config = dict(
    n_kv_head=5,
    head_dim=64,
    norm_place='pre',
    positions='rope',
    rope_base=9810.0,
    bias='none',
    init='uniform',
    init_std_qkv=0.0386,
    beta1=0.95,
    weight_decay=0.16,
    lr_head=0.0104,
    schedule='wsd',
    decay_fraction=0.878,
    batch_tokens=262144,
)
Each number is 128 + 32 x the weight over its row's rms, rounded and kept within 0 to 255. Layers, rows and columns count from 0. Numbers have three digits each. The size before them is the row's rms in percent of the matrix's.

# layer 3 MLP gate, 640x320, rms 0.0806, rows 44-131, columns 0-159
096:107147087087117157071109145123113099130124101146084196096175144115197148088114174138117147175113157158182147102145147082127145115168134130145072161112154124057140163093134091104109185131139130174115119183151163067134190123129156123111080060083133134137103133172120124112126154135090113107156105161117109157126108113129152154149158137091154154154129119139114109176193092076168105120132118143149171148152115071110144146149142097215089158146092139125118085131158097143188139149172043
091:151142135121063132187117188111130100155186127143088121171125115135100107071072120133101179116096101147092086145171176187122147144120097167150101116147102159113099111112071134044122060119139113140103169060170095128100210153115125155114205133096101073124068145138117099167164137086190104168111070110141124160148113179137144147135096127139140111139144124120159139144202100133120131139173094107151112125077105144088132123155167121104144176103151082107108150159122129142176157099128093
105:135122145148134156152159146190153144174162092130126136202146182140117095169172132126163200146110087185140099126195164169077138101125064154154119125140113154189060094119190133082182130121147107153104141161115150085129178062129130074105158147137130135108117114102137126097075136098100129124091131092139072142086138180181146153177113121042167177096152088147141097183064216156104145134100112125077148108110097175137088075109150107137146148107097158141159104061156126143074129131111084
098:076094121112185067164107190151144186114128091114130128095068081140069112139090166178120099157120112105155148149149084129120128127132167167181130118195087135124105119137148138161173142120096141118134138130064175121084179099139182148122144160097126157174129094126125148101105153091170057194142090129050151143128097124076095129166164118156189153180135154089137168203164083157096202131142110139192137070134183119118118119109207086126147167131117134151132155128162118131172073134164082
097:137093125148121150108106149117163155155151122132160118109122107098139139131119096109099091058143181061145122132058134164091143143101136157126129086113081117163112081133091151201156142149169129116084051130130156138111080138089127109115128112217137138133133134042084100168151122091133125099155109172101125134126106142129151066125096132173172104115139117119166105129115121165145173108118119125142144108099097121133113134117134108122154108179119134099103099136076115190194141091135097
097:150065148174119127093171207135072179065101143117147067091147131136131157159138190126133108116136147117154125121112133042083144134167137128098184080147143151142111114191196137141144124152084185112164089087156132100164073098169091163148138172136132107147137116124154133076148120092106135150118171122086107124053116139110140119124116147082125125115117131154146145091086122117121126161156145061193133093166161126161111150079132149130121164159064162103145156118147127225160126086150177
100:126161133134089128173057085114147163087085064111164216209135121176121159148103109114115126197224123170146133127165094049133090075163080074145151091115142145120122131097144174076151119112100090123121166176156104147147100123150155135145045111095194148142096083123084091133073148123132142166158115123077126136086124124108150189162093127115177144126080080159125202061160174156109122089106114137145147076148112161183141149180098086124098190103121150143153115077138143120139097147115084
100:110100060132154128118116114176102160128120134138131145144123131154104096111150110139121123129155118098101134111085124075150100098167132098113137110160130116099138121039109130076087128119152112106182100172172169190143154122053141107144133185098150078081133149115136183118136112121141184104107114121132117142095132171113105102152155089107164176123137139153099161153196150124105117107181181056138188100133096128095139103158144116115120171120150175097124124177115108093138171098152114
106:096143173175109119092175107124188172149109137132144145084171075067133124103072176101135141115102073158117081139119117124193111139098133109110131112172091102099147178165134141124157067133143123189114141106130108167131168093183075141078104222144108108173147163141141145129140081129094114071090105134187184144121143151139172174137176113118135150156132250112137146170160086152126176147109143097175081135079165116177069179127085098072151129096135096144120111130144139135150068101131108
102:084144214116057140143089113123130081132116126103122103109197110109145165137092102086131134097128127129090142118099192096131135133150054143161114090158127143139095116186178101163132072090148112179116137044114076087175140138156155114129119112153154079127156090121139127098185071189113112165077146116110112109129121126117078115133168165113154108165156193079170098116171145145065105105140125180155093193080053145077131095159121119153159192079133114127131126155116149114132112099136144
101:081229173119142205148126184173115132149137098137130034174117170154161145160103138129056120091141122114150129150112165192084094126081132193115142149186099137112155143193207144104160088137150141128050124115087111097160176149105145182149147164148127130117097159072139115112133197117194124082141120096111149199181157158113173166145129117082133168063079123126163118097163131083162152102068108124160123147186082152105129128108123073057188129114094131133114180103124154115091108095121158
107:084136125114071087181104067114215122111122159145135116129044122129096120169149103113125116167125195188131213092119126130134156131112114172146191102145118098126086101111101170142132097075065108110084144083117127127104141157135192148150157094132137149121142138129190104146101136141166162174168118143168105161162137147171062155103173169121137168121160104098156161115158204115142174157109117076133134145153176108184131077107131133123107174075139146124072145125115171077078081127116132
100:129091115128112137118106085097128118131091184103199059110105141138060116145125140107140070168077154093083128118108121073098198071178126183129149118090122118109076101134142154127115089120177133099088111206148196074150187109149130145104154078132111117148106128047092128141125132129135120176169111132148129129135131133089154086104123115108167142133132089163067133107164090156085167112076101079094091123135081131123081162123146125078092135135137177102126113106111206153152151050121133
103:135176142115127049168084087118140148117100114137164122167139211083132170146136092156204137175160095094121122097100130128147094074143098086081150148164147111152127124160097169128132100070178094134131105146188157160138098185057136083151142216071025134103141139127089127127166165122168163174121171129137114149113108119129123149152133128091101105158147150134105106119077058100123151143142145104159150120102124180182058149091106087145143091117113093163130123111103127150105069089138068
106:084185114173077152132138100069130116114179102113168162163135106149203128091095098133152115130131154136096125122111094094184092142124103096139089095045216159042091173149162134088111152134115133103141166106188126116110142080136133130091098117139094130111078100152104155153112146130118158117184216074100122106097147062075101169209088158081164105169161108102160137159025114167111150203148131082116135105134168152121095116126132136098169140121110077103116096097118122139171106159114089
105:157108099160098169146162100117157103071170144130118130162118081113169150096103111126112090107155140147170131127056151126098103127085103132098086123154120135135139129118121084185113135123116149127078129115138122175099172142149121105123129066066129182082150100192192057157176137116173176110167103166139137225150143134133161078142146172173110153131086141151120093136095129139138156128105112099131129099033100125138117131142123133133141180181140161133162092164069108118093120087179121
092:172129132133121105112110063211134169131103117114144108117112096172098152167148115165122165148161176091120180113129218123113116112122095119060114133113139103126119166111138186091118112121140114136153116145130111114093177164093080168170132127162095082097177088116103131090202144107077096096199070145092058162129111076149141130117158052123164146153115123202147186142132154121148125116089146139068173111147139078132127089136131119084105155162172168148091108153146118167136134114119090
094:140092142135109135093130127060178083134100110123165144119170071107103148151149163093111140107135099105129093130137110126088143116139167145090119113102117121105166174122151103139151077143108178149132126171135077107127141111111168070132180138140132082099153179152146179087151160105125136137111110118105116107151133109096059141176157122167132172144128184143130145177110178097151113128113090087100150116136066163165164130149122115072137090212115105164117157111134162173170102113080077
103:086136081108105123094125141149119149136101144120079107062103117110091156109053162070088152133153107164138155088179178157077137118158129171113102121092112115195071149129108151108105100100145180124168097154075124117064111088153144155129114095101143067093161119147097149125086152126175151094096140085065118137144109104120149081159122103011085128151099070103240167121203144173166121144164123160110160082117162139087124130133126120125103155096150121143109112148144093144089122117186134
106:087093075134126145146127079156168133094150107121074102102156121211121113110060132109104083103091104175139143119093184097108125149131119127169147131162160090156101155166197135090147145099142179121151117156158144069124104124110132134117182132125082121127119091147108169141131079077166174121107104137116036125150123184135095193119167135066150127161146090104094075094124165129088192114089179125186137082189138156152087110204112115141121138207142183112077122107107102136133166088091093
099:119141157151146066158128157154115065143157118156087109101091120106138103137164122135134142058113160045103140147146113121140163153112116130147171116119108076111136125129110184092100155130079131113086089095126101186093137081158183075107117132091128172077101141133098135112101110131135136091143157093138185136255184185077150115142134038090167135084069111085145183171132128195189097125112116139150143141138103162181145098095140159128111141093103179117149129113176166160130158181118153
104:085100154140116163093088117090207148160151184176168101172086158136145161125090196104074176066088113088119094153213159115130128106048104126169132116143120124146152137168144118131161154168083131109120169114131162076123146144152119106076147120096121125106115101107116096090094139105165103129148126109107056173106107107087141189103136113134160175089164173080118124126124175118095056131071107125133120107164146135157158164150184094144089116181117148085142080126150144168102095071175162
097:121131142149173116156107090153097164156155095167152153112127153132149123122066101150136181140097120098108121101129089125145116143151137102114172125118117160159171173213085114134143082141085084110089114174108180136129160113058158147082131145107147133144091109131152097126211074142118136115079047138092162115158136153145076096071107155151118154184127164191143101132127129088152080113087132118162046088077126127121188144143121164136128122155160124164137127181169125098112167120152160
101:122174109065125096080070102183128184164104090173123117125148161130160120190114159093153073116153105131113142109114126142121120177093151117193101085131090122157065104189144188142080207143102156108125143138184147169093092171115067077091119075148134128092105138167097117100124131160135151129135119125143115147162173169076113126162144059120175114102153140125112126109160125185169133189111096096069129115097134098150086102122161126146119113100095129191145069085063094143082071097168122
097:095141161174065200150096052174177194082125113123127146103106086132127103173099070138122155128157180122162157144193151123106156091102130060153123106136124105103162094144126160138116110081147136117090101128119085165176097052188123172089149127082122073123083129102172128118047142120086081132082128199131108092134143138126113162135126125142101075140092076045108119173157139124095135082113101153108092154152082159094121140120114135098117170064142107083160186107099126157140121092148101
098:082094081128122108139119117104183130179126125145081111057131068092175123144199077105059141109138152105150119126085096082117114092156077243109074164132105150126149092178175126088134107143121104151142129156068139074126129209136110139163170078118154140107101119124131130056139151144154121198094133124116137101087166093093119146117130150147144079088165139145143108117162107129123093129151118157104167145123141126106116148134132061183096135148127155117169120098108164130109171118142119
095:104136076074185030111124139151167148096107094073051080165143086104092154094105077140129163086139186170147124129146134103142128108155117099127102146168190169130087110146119117059072157085105133093192129086111139127138131168043120106224123138111131083162146205145165137144058161121146135150078184173156159134188145113094226147136132117149122143117128083130135146140190128173113179139053125143096099127164110136112083146152128110139174134175148103101183119063116138162094156124155119
103:135153112134139096127114168114114165132177081126167091139158139108187143188145123087126122077132106115149143128119073152184093129069089126135131120141075125178174169111168111128144161141105168117108092099069092180076090163131072168126111142186167071126042143130177088137153126123102087176141166180130136142081142091117135140097107131142141131138157174102133095136118146108116119152140082072128145197131083137101188139146112098137122120135096096072113123192109096184125139095049176
099:151156154121152070139124032138111112116140148067150115103147133155126134189122140118147057164076128164119123149131089155102124030169086104071098141085057153130133125103105187145119113156148125091132156151138133122162152103114096178110133177087125186107143158120124129164116093235129115101082118146088157164057127155123089179156102130150085145149104048166075075154161099112099146105107091149147141104059233120159188072090108074072139118153145170153081134157165137059142076134111123
093:133125135133121172062133160150044158126125081114101136145094119128122072074129161151146123145155120075129180115126149096089060120129123142116058118100128111142166151132118173102130140160112144071118152180178187126094105125105117059137089153089183125124140080118180125182143145143097161117140132126077125119057101152138149108145178125095176198105171121126094082144122091100075104069089188187123111186166178152114152094094118126146136117074149132170126114180140120115129161148101123
099:135146195127070125110123123114120118157147168106095132127118164097109137199125134166134123093190174132112126133110115183181157120079091165138094096126163127171111122104148098203186185135097137160095133122101156110105150117180152095140125151159157119114100113172099138161125139113176124113133103170053121102094143163064129152123119092106104155117162093121119172082087152123119123169092052134077127115119088106118064049073074109172112133116176070093158143153107107061075149125106148
090:069122161145117133127142163123109109160079152095197076143186160096149106177162173125193124085124113151122123151129208103113113083156143118120078169107105106069097115126101134078110117150164157127196141104141134161116095129071119153104170087095085125113085115151155211126100172059135113127139158151113186151223105153095117128110188138171161132214167097048176175088124138158087148180127102140125125172145163119185118160051088118110149139106149101117139164114114123205136155130124128
103:123141137121093148134103167110152163159091159121164225084117106086108143072092154140146132151074137154157128167054103124085095197110112143123101121130154164107107101128047134100116130114168214120197154126146224183142117118111119101103179124124146164123126180157083098136118132145115112168125137187105130122120138144102115144153088101128098158084151113202172118173117102136127087134123157047118136161109071157099094048088208177186146128128182110199165102127098089158091142140116147
101:140122117085157168115141147166105072162053145126121140075067140078142147134091174168134118099070052149109083165091149108169132073128163142085140105152068184123125056141117154161122113137132156112165086132186171136148096102149145182109194157131141094089090125106111195115148126134092132112139128123136126107052079131106076152156160069140125108108110096105135124161097125188135103116118096141117075159074130174105157104163128153181128092138132191049159093079125113134108079159143093
109:146160122146097112053112101105105093140155077104180138168170123055121110176082142142122101132097125104174102120120165110111053095127099131118098116131100069129196148107083119142066110052131168166078150105098191148084149119145142217116078152129103151102110117106135118109139169171085123103145097103078084157103161192095142165166111126216167104164157150107125136073176123071145100170062148130136114097101148094116128153148092123181145116182071093076071133147073170071132090095096146
101:131123185147134108100045116153131176087098143093113080169132209127144114102152151102103184148111140157114099131130145089144134071108129101115129124104156072090088150117180134080177110165099110123111182142133142116116152130144108152146113101113113171158058118106120122182175152167110116117118115145111125138156129101094178133125110131124094166090133127165109092114154094163138132128130142179132172158136125045158100168085090102116192120124128144126186165172111125145075102114068132
096:099149148095131105105114131094139096154127138139142158156126126170188086166098059148101200086155138092043121092143181144139157175164100128128088123140159105122110120145147091061109140113117190121128153124114127192144109123136133175124050136155094141191116137126150136089142143113114129102153067088158187119083172082123109149170110148148098128140169109093151137196153139107132192116103069114166128070170099122120109113155087160140129164160074155134096132109129182147091151127143136
106:190135106134113133146107089147113093117092100102161114108106143130159084174117082102079136167114126089143124134131121128086145100158140113133115101150116149151167106093134091086162059098154156108103156159105091120168089132193127183056170105162220056110057092171120149135133079142143171146165144137108129164097076088014120060135143088109152156141138160128131142078119136130117143218139228055152171090092195133099141111175154128150120105137147131206168161121129111131143144167167114
102:158101121101106123103074102176128129127142183184100068110120118129068069098167175123138151144116149164077102128172111091065128094146163112169128081108183105113124136125124119085089102154151074119095130161103083150158073156136175146181147143110103119118103105122149153167116163119098151122165079157149137187047140129063149130095129198132118106131116113132136119158118130114125199128066121122095177138141094161100174122132159163120157162179027130121088117147117126190113172136114078
099:143106089109121101103157117108119175188141153135134163222165150109090146073036130141124118155101128070115198122110118143100038155139142084136159141145161120188123096095152111153152108090143130113171056152048155091092178092105143119154098126128147127128189142183161177123120034145115101178181080169136201088097100136136176169149122113120129075148093136134125078115070103053116110128153120138152068110154129155102126122110115103129132149108127118181077111129140103129155081160090131
103:110115217139126124171166169117131190132102106171118112138136186089060116109120152210158167148124097165093126095102126105100153181135154115117107118097071163109165116126204093097116152127130098178104101133126140100087137110185119142155134183109176090108151173127140101127165160133176164161163148097147047127084157147138117144125154238110160096154133147164158168120143132091135043124193093125166142129094100096103112179142105097166120062133143068099173116052058158088111139105142076
102:131148150094118151115078101110130115106163040109099105161187102124121168106145120121140121106107141159133080141066113159101135169159097126130110118072104174088103084139126156188123071110171179142092119142176155067129144118139096104144066122156148103085122076161087136148169129136152081143112114135178080201126123091066117128122101165128130082157102152164200091141156125129130145121099106135151044143116097143088119130110144094117135116164131137184064136089181061155089117145156134
099:108112117065195167146177101161161143165127146155122107115136087179094069185146155168143122095059122169124126091126132196099169126119100098109168133113131070108127103204152154075124145095148160134056108102154106161108137087182121119146138123104133194096081128133071157163139123103147165108108151111110081135040162096119140130132152088138142093146130142148177086134153081095142140063109103135118136080145091124118082148177087141108147173107164180101125132135142147147156121056134121
100:124126173175119083115091150153089175094201083097137163114138137102123116171112130137130140185169136158087161150120095086122122136152148102144188124127126086077114186092139099106098114125160060133066115158120094124153073194062129164167154164135116154127129127152148107174142131127133152154202087110059155112100135095169102110194125088140112119128132085151095105130199151131080117071129098136058167065176064130159147139176135165093141183140079124148183123161199139150131109183125086
098:136102112107100088130089084124184159105109121161112136147132071127109131067117120168116150143143135096118160196103125187156150104084113145175118137094158130157116098084146136128133138169099162129138057134114122150110141122142172105111095114117083143115166145116135143122206099068120103126121124143163134074125137104141156150149165142165133166051129060119093070172096140139112109102128160088087159157168083136116221115177115135154108103147166119165107167126137122166059102182132220
101:162136109116070103086098123185084149157137109123143117150184159103146138128093170146150153145114139086054134158093156142069097118111083154121049131112144149139124142155140148166115076158138137180139115142132160066142085142116159137109142121149100117095122148170111105140095133150116157122107131193094132140129130142107130115179140104178126112171111125127136165138094168092097142232178112181123149140183142086152118120100068108111098127143161127126152072127102167205146209174119130
102:126193173127129200111093131120190147130131139165136134104118125097139132089092096174118152114122137100147109111109166137133162087134176151117104127193173118095125093143137105123135175149131126057182111147111135106141208136170108165081130083119131085130135085134076075143158183154094119143101115180080096150175142144127129135103117131143132157102172163053100135169133147195149162144154170118209181143238132177106157119147089159125141140063121146185085091099132103121132117133055148
100:090150141124136165152106088113146136149131159165157104094086116109077101147130159164097109089111073098086124094177128092093156120125153181094132165084154184190097157096124157134101095161110160063095104136143148104137115133101114115141071108097160062191089142148182142194103133129176115105081102136111113137202090100165080088139174065130079082132173080161108074105150130133095157152130148122119127080174144167204129150151158161112104107186138156164110209106153077156105100120196126
104:087166107140101146169092170091088137121142102082141160116092218138151153117121134108165142169171182137125101136180128148167090085070103152102114072099145129068174130133043132147147045112083140105133130168115200136120172136172130083166109101146123156069116155061108057096085156115169124136143083112181114134200071158165116149092166180158095112070103138130129133122158135141144113125082119100160154132138115148111115132136170064084145133083165112097140164152134118130144171089155099
103:097142140100167123109164167157113118129121057081149090082171099140147166096164071128158110166112157141128152132119099073173133147114097152159164123097119193168086165125187176117085118076115162100112129102143116139111136169149130166086134072140118153112168058040155165126126130074128113142086153127096155205138129082084091097084147118100077149126086148185117122073085142155136099152127145082121165153138130140154071115089168103154118134085150118122080091128133133047125121115103064
100:096119088117111150104107125187142186118128145175074134095059153061186099145073133113124155123090152149079110095107071092131103169141145117086082173152088073089116085122128135153192113121171112100101108163085045170115127104112066102097145160182126132112129145085153098154169107173148128083037128102045050108164123163096135175152101103125140077110116101152097125136108151130147096163100085163158123147146130164136127154198117074140088172161123179116106144120115119113156132101181122
101:040123159139105162118054121122207109123116165143144137113144134095141130133126136124091142105111167157136123118074126124159072076190101190140113109161114094137151106141101095212162141074168170173149114125134136096063115104085143097114151121132124123157124119157133149181095068070092133155133136157079136163141160105091091115137105106130132096164136158119117119161085129146120120097118155142134087155183106149146089160145188122084128135149136109131086137125147112185182173089137162
102:132129120148103131106090113116176089088066112109152096115179162161127106126187095122113126175153158130136145152103076112119144072165144061144115103116103116162166051076171141093081107075109093139104107162082146129094076128133153132091120124122128151139116094148130120084168105181113105139148146164165173119122076171112113134167096135117156121132116072088127112164114075107135168088133120070162165143078066169101098109113104124064184128128197131111112118121104108117141126120172085
110:120120141179124092113149088222109117150136152083151107139170120123118112140129152105154128144094160131133101143141160122079117110135121099155119113147124106073170083142152106132126136080146072131138133117129139116063147075097066116112093155118120126105137167123103149184112087143112140133152144108077114090142205225116103149156144111131116123169208073151081120110155109109111183123114073145104118150137152164107124152146118100051126122106154177066153074027193167168131082092115147
095:150091125168146149122128089137126114151127130173164112162134142125148175091168077178096132153112152157140110213139146172034167075112113101154130101150127085101132158114164111096117174183118136119114146085122129169098085105116099117132131149062174128126155130170156184175101090131100111146092154162052066139094124118132121110168119147134163100120173124117137130220134109149105117130101060044121109088147181184063095107139120092129121133179127161181156141103138108133118121131094151
102:158162133114117081124117140147106140168168089099093119166077138150098116143161134161135109087138128138168092129121071230138132141161139102175141171093106136140091165168131151107137145136107143198141103119146088138128194120130101157103181131128082188120065117106120112085137146105174133132149136121101094120142149136147117161074142097063075094169091094182160080045131136120129139119109097142122101077134126173150168146160094080155142093095082193123143128153158177153152117123071143
102:121098127144139140135091064079130156131132104127129113131078032127136128154128090088124119134171137135107151106134139123136184145174132145106117089136158132101086149136076188132104120089112139144121170126118181155159151073119145151138126161152144134087115163156136133146072101095081149169178094157033138091087153150117159084135149155127167099085158140210139116164145039170087157125128137110099119136104098079096098096094137112165181144083210161149107176188068190120121173144184128
102:088105091111151070126099167112071142155135089139078103156134123123134102038091137181158152104158088167125112069082088130160170186113125165210130061131110112149140189122139162144104146102099113144113171134151190131122110108158123115179129136116120095109105135148149086149125151118130158138074106151124125112127201155113116187166127155054122135072085150105097153122101107121070195125056083095100125138100120144115157149120120115094112103116155169135133108096142132211154170109159116
104:130170149140112180094135157144096126126137087166144182161112162129072105107083091127141163148173087135150120170138197090170185055138101110125162150162177147084102090088163054098097094100133122145093112150124085127128161116118173121148138125132087155125123090127162089076138135144106099070135112062125141133056108126172070129134130059092135114156152144147116127128119170124160178177106117176133143117110134157121095099126123137099092144149126139119173082161130105090158155089212136
093:124153166102164093119075126096084064156160148143133112107145146150145195090099130130119162122138094157147145088162107150147122055221131124142119080117085115160084128133121152151166194183138072117174151123139171159108062132146141088112143140133093154111150132105087067180174128124165134097137140131072163149138101110146129066179120130110105095117125137152106087162122138144196102140137148100091101171117152172141058126159146096115124166096149145149077100089086135170144111143168159
093:157125168103180161081102058115099159084173168150157153158154119105154141133181074210105109124091109121172103122137096145176184106131099069107073132111164138129148140148125108120095121102121129178134134124122095151109158201083166107172101077140075117119132159113162180069082165089142133140148148130125136114133140110155183080108068185138140027103153109133191099148127107088126156127203111110082080179160112123106177120128128147070158106142180126118110135110108087150156187186158099
104:150147180105124076113122109168154098190100126080107124107185115111123181144157120115125179144063144078158096091130120129092221141077127129130162161085092133106074131079160143126126181128133120097122061087129082137102106166159144074080090153069112146135086089116185143141080063089122158072119117132084088156154137152117152147143132117125115114166146157086114115076162142094126177120112107160094146114175120136117131107138175074147072115123133135081096076146116178129193097105070115
103:178101180118046107200129157148099145133139146118140140136131100183110137114084063207107137229149107120139141103047109098124167138165106193091127125083152125102149131090074135125092138121157134116118104099124119164110111087183142136169103102131211199136111125062118093165125138143098140121208150147182121096128124115134112095137104148108105108115119116178079125139126147135097082116162121109114143159066098140120162093108173190175160081114122155155114143118109178133180066117089104
101:149143139153122106177155121087167099091216151135148142114102127086098112113168165128116167175114121140136102101139076089139177130151176121119093133144159141085111114173133109137158124150156179150085093123118092106123123124085109125121126143125115167109140158147095128124137092167147109083172141095111206095154165076142185150172086134092128178156086181087132104055193158168144129135122140167169051119187107158138129183133153184155094126109131126151054104160109151064179121129133085
102:100073122121157116162074126140138130176161165188138098101178090160142113120157140149110134155118053140083064147113108123127159156095126115116146134146128089166072121066096150157131114142161103059123139097104189120134144132157134103154143165162149083065131104142068128060082144107185109117149104087062114160114191168108103176137134126163091192134102137131123102126108146154088160125099166057124103094110153120184054099149102117144108115145172128128145149128137176172098080089091071
101:191138142112087150114129119108114117104087097121127143148095140068138104205109141109114150164072086124101115112123128175187111062149099108117083139180158140137138165139163108172151141151157116131141116123124191181124145201085127096118100123150087152084086138112149075133189135082124092125204117105132099162151125070105109120163081085170096110124100124121113167143113123082082087108124160132097162076091132127133046123208133114113129147140161105163137079172136142104100096138131198
093:101130186135093217127086154144147152177107195153093122115183160129144064119157126098145150158085154106135116099113097131185128139120131197100154146104150095118135114147146136126124120105115197141134106069095080078108129191183076154142117132143158125165089150132186127174151098138170138166122108092119136152076163142050114104140134095071147100132128133121148077067150073166101140127106104173166167153116088105136096137114157123182102084105155148157151128144111125160094089126170146
103:067141160136099119110116117085134150176104182078104155158135077098114135124109188155173094146122131192107069146176126110108090119127090157128175059158124106117125090106135084143100101160114073123097174155198103127141158141150173079121115137141164147158161078113181180095101085107127086086151136185163141195182147114127104138079117220109158146121124135126134116098188115146109132071148124148169171118145133169136099111050125115065124183215115150155178156173109113166081095171167133
095:120164120165091146123174078178145140122139135125155124040095053146128045150066136140166081176094187126151135151058107112166151118129054103099143184125155134150151089057158127128142190121088094108065188106158088115157136136111102133136140084156072143130088128136154125109149115134098082120084067155097098097177083113094150120126125153082108131175143207081135080149097104125149112149129141104174092140123144145115111155138170166135161136117152122135138159185194054121129162123077143
101:166090156154118130119107171143146148096166148107161161129194109112157127156167195122116145201191110123158079058109114108100175171160165119082127098152152209075140155135116145170080122145145101169127151113104058156152049127106148101131111169132104160092090158106150132147142106122113088147155119117100158154087158074149094080136116145057112102059179143102139098130097106180109140136113099093133188129163133181113083097067167118194056131104151145124108161164126105137124092119144168
096:171104094110158121111068109142116196117106120125112077114146174162152108153144137123096167161090130111160117124161137085117101134080176126090087138158024146160109153127103159112144146167126155085087089131123079100160163173103137148148159125068147130115115165177149109155139079130104161085077173141121048127119133115119123158158162133128109116162177117123115143091056147124132127178101106092122178104168115127105168103098139138147096121169138153087134074108136133108086103163157130
092:098156063136074142161096135126142130123069106182160106064061052111127103141115108101158144055120135118114061077165071062108165101106146139125093173110144114137144185089117121099103123171118124117125133109133133150148102207131119139146179166149138174110135086141122132150141157095184143133169191152106068155096090156176115132056080065165142103115080120094104147107133107146178160158133153187072116152084122187124119045076174083099177097117115140093097168127124139096134084097134134
102:103129190019129117190106086092104143116189133165118123114129111166161128176160111091095208099146086133132189149094145126116090095110131130114178172147089112143114136152077140155155113091088061145104120144136111114099145182099109161123111129136118130113135132072180138173065109089131134136090131147108140088145146137050105128141155140107108122140097171108105099158176117140117049155034134116119126158109089139119104117126131127117127136116131064169093150115146105193156101151142135
101:093079152146148085105163134110130148138150116138048094184146131184053095022091132069086129130120115120076095143108088155115134093077099095137152111097146097160150137094136158088097126170137038115160124124163105120115146111072197161154111152095147118145144104077088084114147111135095141090162184164119148149180106126096171094151179065125149135144102125096135137093135136187150100135093121119116139102132070117112124138119152062165183106117115128190176129145137115126144106102118068
096:100082067138161117089188116104062125069101138112148078138064100139143163128102154158108128182170122145131128109120116142104097109131151143133135165159125141102068128154103117116134107173087143086103134086150199093210110165112149119148133104170132097112089092037098072170107158107090131095122108089082131109082120101102118123083178136128103086148178125162141182066103118129196141117059099135109097160146150163120088195105137123114098094103135156206122049145133093168125093155072178
100:121107188138094135142150097112144156123148167115155175165174117111117062157143155097139126137114147070135128110157146098087081159095098139137164135115094064167129106100182084134079095116102152099183087090086082051161133131064070118121123172130154149131099119088118168132119136107105128121152155123108144160094124116153130124155148129130098151194098115162166139139120147144141181139117151156067134110185082150121157177123142139142169115154102187110103120113059175111144120110124103
098:157139140119085087154110124096141103134161172169077093124161092074158143152051137115167163151142138154143135126153128082142173120173060158152141108123160095118092161183086113135126091159130063144141177083089145145093126146151111132145100065096148137123194170131121133194148148111135166121108113136162145181096084107171137109097123152041081117140173113091159167076061132130054149116132080139162163102121106135170088094155147100195205102141123127160105135135153151087116059116139093
109:183159136170117097069092075087100128165168100157096165120149129159161149117167136149076173104091160146210172199101085097080165190130127142151103121105106087129163107168114126141144090117130167128108128124097124142079141140083130144100166109103127116174129111215177116150111115086153167120093116101093151155136146134141120160127092116155170113121111162139184119153122132131160104060111079161092137133115119123126105176114111125105149093131131091063092146045178171138130080123138145
106:113121138121166136087108115100144067118102082188148102095129182084160121121132122106133132086192143212069091112138061172154089128142125136116173083144122132081160151098128080147185083209102143156081141101176091139163106098120147146053089149117137121067150119121153111078109116098072150129121129129088173113087113112163133094161134107155116098148098100135144148132155119153193217127135154116129171192109133135200041131123158182131144089119155147166094171122125168180154142124097092
101:117083129141143104147162102127147106161180104164151087149099018102098124137164112072175122115176076177195101149131146143120167120123051151093154128098153142130159170173162152123237215162147105174093145143110183115200113121116190130105087085108109107132125150103107082119128114190151147164145134057134157118157199171112070094141099089128146123130158177166160071124175128116136144137122145131138118098139148149136076094132035092133123177165120156110151132088137133140135109080102150
091:103073148128132107106139077136096143145160147082228162059120148157169179145179154110084129182073113149163057114127132149129135129114163110118114144110145147142105112107109139130112100204165123089184141166193131077170163180115179168093179147129146163130145111101193106200103171137137160143094093117118130177119127133133139088107115093135150148101159125096114131133114087101106151217131123154170099153105147140156115162166114117104076177149107130073176067155124116119082117113188137
106:144131086102160151058121108139056068192082125123153137127130111071134134159152111130200161096092162163084116143141162123118140134148151075106121125140120092171180171116078125145110072149155192121182120164134149133107155146163168109049129127067180109172108116159119094154120164104104111178130163127145069127163138063138159140100158137103144108108171122129178141145094098096143167185095126116103114147147179151086099149120118164114138142137134143130089127200119171138182145116130114
104:127151130116141149113125164118182079144078105200127115076106135123167157071218091155122106090104132069121148108101079161162155118107161111102140098142118103133193113144187135082091083124137165142127181181112170129120178099093122206139174131133128116163093107186112108139073185127135126162132170142172132078136120138161144091122118130123137159149166099102084100129027226086157093130111097107088159071123138096142128153125130163139131116144120115144152191133121115117218161130138148
102:085122154181138106211126166144098139168168128102127121123119148150159078182145144152103107082169135080131141150130150203182101121076114182100174147113123189105148105128042167127105147085103199123082156195162137118083164128097120181104097139164180116131159120120170111136121108143088117150126174158118155143091103173138123147144145081143114167177160091071167129164156185123127176134137116057173113147103183111134101141145158117110114144111141165127202152171148132170148146117139128
095:181136130081135151068107134183160148155125097066144123142121143123100147126066090173156082112141159110059083104098194128193119118132128088209106139143126116201046195145150116108118069118118145186111070101103108108154126076082100176154089090100101136132154153140125084089127145063098109172131135181082159162122119156147207132131068099111104113164131151113116080116157086106158089111129157144173091108073142139156117122148203101138185109101149115124095078089145112150082175153176123
095:111140127075163165165122133071111102115097110150187098114137136119193125083086168141118113140087091142120170107139106130114142132104191185094108083106155078117101174096099141147083156129128130128120139139102164150133125157128159125078142132107110166205087114107173122119144123109117159145153177160119159122181176151124149138125121151093108107107079075153123115121102140127135107185031131179135162155149166169135122055171108114108143141088157144108136154124210152129162100114110134
100:094142087131106133151117105163172169173087163132150123133101141081123107133117099198117157085187153106170171128107115173090212089152174101146155121063120092171162146084113117096148148153093184166054068127115083101144087128039150132127163091148160238120189071123151070176115161061115199125124152143053147112065107122127116143153180063071201104137113120145114116136132098138119134128132106051107093171146124103126131089127127114173127153099138140084100118126102184128186118146089187
099:105121159099151119164166095089157117164074152155157142121132058134127167137151147080100117176129138105188147126161153094169095139145169111107166084123159124100104105101151178093150138102059148093196166146138203119072182133139078123171115113184161145176145140126149132142151132136187146148169183130135191137160154064098193116112108093169081081180140135116105061162144129039180164148167122089099135127149090147114148111123182140124110119126097152093108157151147148137173117138114120